From a checkpoint of a small transformer trained on Wikipedia.
Size: 8 heads of 32, MLP 1024 GELU, vocabulary 8192, 11M parameters.
Architecture: LayerNorm before each block, learned positions, no biases in attention or MLP, tied embeddings.
Each number is 128 + 32 x the weight over the matrix's rms, rounded and kept within 0 to 255. Layers, rows and columns count from 0.

# layer 5 attention query, 256x256, rms 0.0711, rows 202-207, columns 0-255
[[190 109 120 150  84 142 208 131 161  46 123 142 139 154 161 117 118 109 146 134 140 113 144 139  97 127 120 124 136 138 141 150 113 123 140 134 135 113 131 133 133 130 118 147 109 124  80 115 166 107  96 138 109 138  67  88 162  45  88 111  86 115 134 105 119  97 145  76 175  70 104 181 126 138 186 132 105 107 130 135 150  85 202 106 122  48 150  92 188 154 104 127 161 112 142 104 124 110 130 166 101  87 165  93 132  59 128 116 100 153 103 174 138  84 183 135 146 110 122  86 132 122  65 123 137 190 148 104 105 150 148 130  53 142  95 143 140 145 189 150 101 108 150  80 129  76 142 187 166 141 204  70 119 142 158 129 155 142 113 168 144  87 111 143 105  95  51 143 147 106 113 169  58  94 190 111 135 145 124  66 117 148  94 151 165 150  94 168 139 136 179 147 158 115 194 113 133 113 144 119 150  71 146 128 192 114 110 119 160 121 137 132 140 153 151 150 132 164 160 114 101 124  73 197 107 133  73 139 166 125 111 143 190  93 158 114 138 145 146 145  94 120  50 165 185 172 144 154 175 115 125 172 148 118 118  74]
 [147  79 138 129 110 151 136 149 185  79  16 211 145 133 171 131 155 177 159 162 156 117  94 151 100 171 168 126  92 137 120 128 208 169 133 118 215 185 155  57  79 123 102 104 160  99 126 175 139 144 101 103 182 130 117 105 119 144 151 135 143 101 129  95 169  73 108 114 116 114 111 133 130 120 143  27 108 159 255 137 255  77 197 138 174 137  86  92 119 157 132 116 228  99 197 101 142  95 111 110 105 171 123  90 159  94 180  96 103 129  83 113 106 143  79 175 126  93  79 143 148 133 203  59 125 116  21  52 151 128 130 200 115 101 129  69 117 119 121 111 127 164 134 104 127  93 150 148 118  50 164 155 126 160  75 147  76 117 134  56 179 166 102  99 211 114 127  65  96 122 116 167  88  46 142 109 125 132  69 159  87 175  50 153 108 159 142 134  83 144  64  69 195  75  98  39 148 115 149 102 143 202 127  87 105 152 141 125 142 131 129 118 122 149 167 155 149 122 125  64 211  85  85 151 131 117  50  79  95 141 101 138  76  73 123 174 121 151 190 136 156 152 180 125 168 223  92 175 134 188 136 162 121 255 174 116]
 [ 61 162 174 113 118 121  56 110 184 132 103 104 130 152 113 147  89  47  99  85 125 209 101 118 121 161 138 145  63 109  64 109 125 115 152 210 127 120 136 147 105 120  94 130 101 214 115 140 173 147 111 159  94 121 125 159 138 130 136 110 139 116 141 156 158 112 155  99 160 178 153 115 133 136  93 180 179 208 196 152 110 121  86 150 148 105  87 126  69 155  70 115 112 239 134 126  93 150  87  50 132 176 123 139 112  79 115 103 156 104 132 140 166 150 112 150 156  44  92 117 181 152 138 165  89 107 168 112 137 136  86 126 160 127  81 141  95 168 130 158 105 136 112 114 165 119 182 110  99 116  67 109 148 152 126 142  68  70 156 113  85 107  97 141  81 144 125 171 172 151 151 103  92 115 143 155 114 141 161 126 155 179 170 150  47 148 158  55 206 170 102 164 192 115  56 128 153 160  50 183 159 100 124 124 119 105 185 178 143 187 105 153   0 113 117 123 197 134 102  89 137 107 198 141  83 133  61 222 156 112  70 147 148 169 128  79 159 111 146 117  99 167 159 138 111  99 129  93  63 102 142  97 158  88  98 113]
 [169 151 158 109 103 119  92  70  87 151 170 125  99 117 122 171  77 144 141 114 119 162 189 158 134  95 166 135 180 136 105 116  91  58 109  84 107 117 112 145 135 138 133 123 108 136 139 142  94 125 124 133  82 164 112 136 146  97 126  89 129 142 114 181 149 136 181 146 187  70 138 114  86 101 108 190 129  94 157 139  94 115  87 137 138 142 139 179 141  64 171 120 136 115 136 123  64 159 141  96 142  97 145 132 150 108 117 128 130 136 173 165 108 109 165 141 155 131  80 104  79 131 157 108 113 101 146 112 109 118 186 131  96 153 128 111 129 124 136 169 137  60  93 146 194 167 125 103 154 163 127 120 149 163 135 142 112 167 137 124  91 107 123 149 188 137 156 148 135 137 125 105 173 139 166 105 114 145 138 153 174 122 161 164  56 129 139 129 142 233 131 113 152 178 110 186 118 152 178 214 116 136  63 123 120 121 100  93 117 115 139 132 139  94 100 141 152 151 119 187 106 138 129 120 127  58 137 170  65 110 143 125 177  92 151 115 118 111 154 107 135 160 175 140 147 133 156 105  26 125 135 119 103 101 119  41]
 [107  50 119  36 116 126 121 193 155 154 133 105 105 123 163 134 108 133 133 119 144 106 161 160 130 137 156 113  78 139 131 143 145 112 140 130 130 144 150 157 119  86 152 148 143  78 158 108 125 137 107 146 162 102  82 127 161 121  97 157 188 132 106 127 139 118 161  95 113 113 126 180 118  91 125 140 126  77  43 111 162 146  90 115 129  89 113 122 117 117 110 164 135 133 111  85 185 126  71  87 126 216 115  43 178  88  76 168 147 123 142  98  85 140 199 135 107 151 114  57 156 169 110 177 100 170 115 117 140 143 127  99  62 110 157  38 144 174 113 152 115 145 132 113  87 118  74 202 153 157  93  90 133 145 129 155 162 152 178 176 158 150 143 117 144 163 127 159 122 142 153 128 149 173  88 113  77 132 106 119 114 134  88 164 119 129 114 104 119 136 134 153 139 133 179 150 121 169 162 131 136  95 177  84  95 117 142  69 113 101  81 185  87  52 122 128 140 165  92  74 153 114 139 104 131 114  89 128 182 129 150 135 163 148  81  75 136 141 149 152  71 170 151  94 144 103 152  71 196 125 154 145 138 138 124  75]
 [130 158 123 134 139 103  96  39  91  88 122  91 180 130 120 150 137  84 121 136 122 149  96 130 141 129 124 132 186 126 115 120  57 178 115 100 172  61 106 102 130 127 152 122 142 115  63 164 157 103 127 128 143 123 123 154  77 132 131 139 100 142 129 154 117 176 106 128 135 121 124 101 123 133 125 122 127 119 135 108 103 120 129 111 159 140 127 137 145 168 134 133 156 144 162 209 101 116 157  82 157  72 109 148 115 148 124 113 188 129 118 144 170 111  94 123 136 145 136 121 133 139 172 119 152  93 141 118 130 113 110 111 183 104 126 187 176 112 119  86 132 193 115 171 181 130 156 132 125 128 153 157  70 107 173  73  98  91 140 125  99 144 110 136  95 120 192 180 152 103  83 155 112 117 139 120 111 120 151 147 127 158 158 132 146 110 149 131 117 198 133  93 140  96 133 169 128 106  80 168  91 167 123 174 100 128 123 187 133 140 134  78  82 150 126  89 128 110 124 149 127 152 113 166 109 122 181 197  50  70 138  86 140  80 171 168  90 149  82 128 135 128 120 162  58 154 152 128 129 115 126  54  60 132 162 106]]
# layer 5 attention key, 256x256, rms 0.0609, rows 202-207, columns 0-255
[[112 104 115 162 119 164 122 153 204 116  84 112 142 106  89 144 213 157  60 134 105 130 113  67 128 199 144 213  49  33 109 158 124 144  93 140 144 193 142 106  51 109 111 104 133 194 117 154 164 173  81 127 153 105  81  42 162 132 141 113 178 157 144 109 122  72 157 111 107 113 142 122  75 174 134 122  94 124 124 174 131  70 125 195 137  96 101 127 110 133 127 119 153  98  76 102 156 122 132 104  81 162 155 123 152 122 150 113  83 140 174 130 121 133 157 133  70  47 119 156 156  95 178 118  79 108 130 107  82 148  98 125 134  99 117 116 132 126 112 153  78 103 155 122 114 111 149 112 108 132 173 127 159 139  82 141 128 166 155  82 163 102 141  90 202 207 111 147 174  93 130 126 142 107 109 165 175 128 114 115 120 164 141 122 125 171 120 137 139 125 128 114 168 145 130 124 194 157 134 166 123 163 158 105 156 116 108  95 148 143 104 122 119 114 166 178 219 149 132 137 110 108 201 134 107 123 140  90 132 144 105 148  76 103 109 170 147  58 148  60  95 167 159  79 156  81  38  65 119 117 126 148  92 204 104 118]
 [ 76 126  90 124 103 141 183 172 134 142  99 162 154 152 120  90 122 130 255 112 129 131 170 202 129 113 123   0 167 255 144 120 150 166 119 129  80 131  90  45 122 138 164 136 141  80  82  85 134  93 134  96 139 160 123 171  73 160 132 142  76 151  94 113 117 211  92 104  81  80 116 113 103  75 157  75 134 123 205  59 156 140 101 130 119 118 152 156  74 195 163 153 149 105 132 164  94 129 107 120 160 164  51 134 124 109 142 148 144 111  79  96 142  49 128 127 127 135 114 141 126 140 169 127 111 106 123 122 226  61 136 151 157 108 122  92  85  36 132 179 218 114  99  92 110 144 157 121 185 143 167 146 104 135 135 119 148 129 142 146 155 184 159 152 135 124 170  27  31 128 118  70  72  88 114  76 144 148  98 127 167 174 137 133 160 108 147 159  69 117  37 107 101 128 151  94  58 136 161 139 127 156 135 122 134 192 150  94 163 147 141 136 108 138 164 119 101 114 130 134 147  68 142 120 106 151 135 145  97 167 123 131 115  95 103  80  92 135 140 209 141  70 124 140 160 128 115 169 122 172 217 112 154 114 131 121]
 [125 160 145 116 110 102 157 108 177 114  93 140 139 164 165 130  97 121 223 123 138 158 124 227 111 109 117  69 131 199  92  93 117 140 133 157 103 140 125 125  68 158 143 141 111 132 136 104 103 149 126  88 121 120 110 197  68 170  85 124 120 114 160 149 116 164 127 106 185 147 137 111 154 140 166 156 159 129 210 128 120 115  98 239 129 112 148 173 141 156 116  88  94 146 121 104 119 140  75 102 182 112 107 142 166 136 107 125 127  70 123  75 116 123  86 114 101 122 129 139 132 156  88 146 110 166 131 162 255  37 109 132 120 112 145 119 150  64 129 150 206 129  42 115 145 124 139 136 162 127 168 166 114 137 158 144 138 100 142 142  92 196 116 145  83 131 136  86  93 148 154 117  97 146 152  55 102  94 123 108 122 121 143 145 130 109 129 150  85 129  91 111 144 125 127  84   0  99 110 123 146  89 119 144 130 150 162 160  98 163 119 149 101  89 113  88 125  77 129  97 117 153 128 128 111 111  78 198 157 132 132 141 176 126 185  78 174 148 116 231 105 142 107 119  85 153 159 127 140 112 145  99 132  53 181 158]
 [144 203 143 156 107 115 127 174  78 118 190 125 108 128 173 165 106 124 123 116 136 147  94  81 124 139  48 168 142 102 114  82  78  83 140 152 120 129 199 162  98 115 180 126 133 147 128  92 116 163 180 136 117 159  73 177 164 126 138 184 135 160 155 149  51 122 178 156 107 162 111 108 112 114 126 150 176  47 101 167  93  69 144 132  92 168 129  75 155 158 110 117 145 134 150 139  98 182 164 181 145 113 161 107 128 153 120 144  96  91 107  48 114 135 120  72 139 145 127 152 175 117 121 161 141 150 178 112 111 191 121 121 118 108 157  94 129 191 179 116 169 118 121 187 121 112  50 114  39  61 124 151 128  72 145 155  76 201 119 112 122  87  91 104  78 140 158 130 141 167 145 175 205 139 122 141  83  92 200 119  84  84 202 123 111  63 158 125 128 107 186 127 123 135 172  88  57  85  87 171 143 115 153 119 126  82 178  84 109  70 146 150 141 147 152  79 144 148 123 147  76 150 135 123 202 154 114 180 149 103 185 150 141 149 107 132 120 142 136 189 120 111 158 135  64  87 144 122 138  77  81  70 174 105 128 104]
 [169  59 116 115 179  70 153 170 122 128 143 110 117 151 129  93 120  63 123 105 115 129 143 146 145 129 143  32 124 231 168 110 132 142 156 164 165 145 149 154 193 179 144 126  92  90 122 162  86 145  97  68 126 105 109 136 114 120  86 123 198 147 150  99 106 141 161 162 126 114 130 114 142  56 216 139 130  79 154  91 129 159 110  41 136 152  91 120 125  82 165 148 136 111 143 100 168 106 146 155 189 218 118 166  94 100 106 134 115 162 113  95  81 124 141 126 135 236 145 129 183 141  72 155  75 159 106 163 152  99  65  91 122 152 171  96 186 123 110 121 133 128 118  83  95 131 107 154 205 179 135 141 148 140 156 159 114 133 113  92 163 134 167 116 179 138 133 139  85 112 135 132 157 124 126  49 153 167 194 146 116 194 184  89 160  92  44  68 105 108 110 102 176 101 175 161  84 164 144 127 141 111 162 117 135  97 139  70 163  89 126 118 114  98  97 143 145 121 138 147 126 198 154  99  76 125 141 101 200 129 126  88 163 127 104  52 142  51 137 162 127 101 160  83 163  84  61 126 154 133 154 175 109 136  99 130]
 [127 139 112 113 127 187 106  95 136 121 163 105 124 116  86 157 171 145  17 120 155  98 112  64 144 132 102 211 138  46  61 128 129  96 117 157 142 109 134 145 228 114 117  83 122 173 126 119 121 163 134 157 150 147 126  60 150  98 154 152 115 123 116 124 115  76 140 167 121 152 124 158  74 179  72 134 136 109 130 166 103 127 135  96 136 139 157  73 122 140 129 172 146 130 144 117 185 149 149 105 108 105 164 104 135 109 144 123 161 131 113 156 156 160 139  92 160  68 107  68 164 123 177 144 133 132  92 105   0 195 131 132 134 119 108 126 158 107 137 118  55 119 161 179 135 144 148  84  70  78 121 100 122 102 127 111 120 116 118 125 110  65 139 132 134 154 119 167 189 116  96 121 153 144 131 161  85 123 131 124  79 112 137 127 127 156 177 158 179 159 205 109 127 154  90 185 216 139  99 151 157 146 119 150 100 135 125 129 114 129 135 100 124 155 148 152 107 180 147 128 141 134 104  92 133 111 119 106 116 126 123 127 127 125 141 184  43 116 113  83 115 136 143 152 116 112 142 123 116  90 109  96 134 144 123 122]]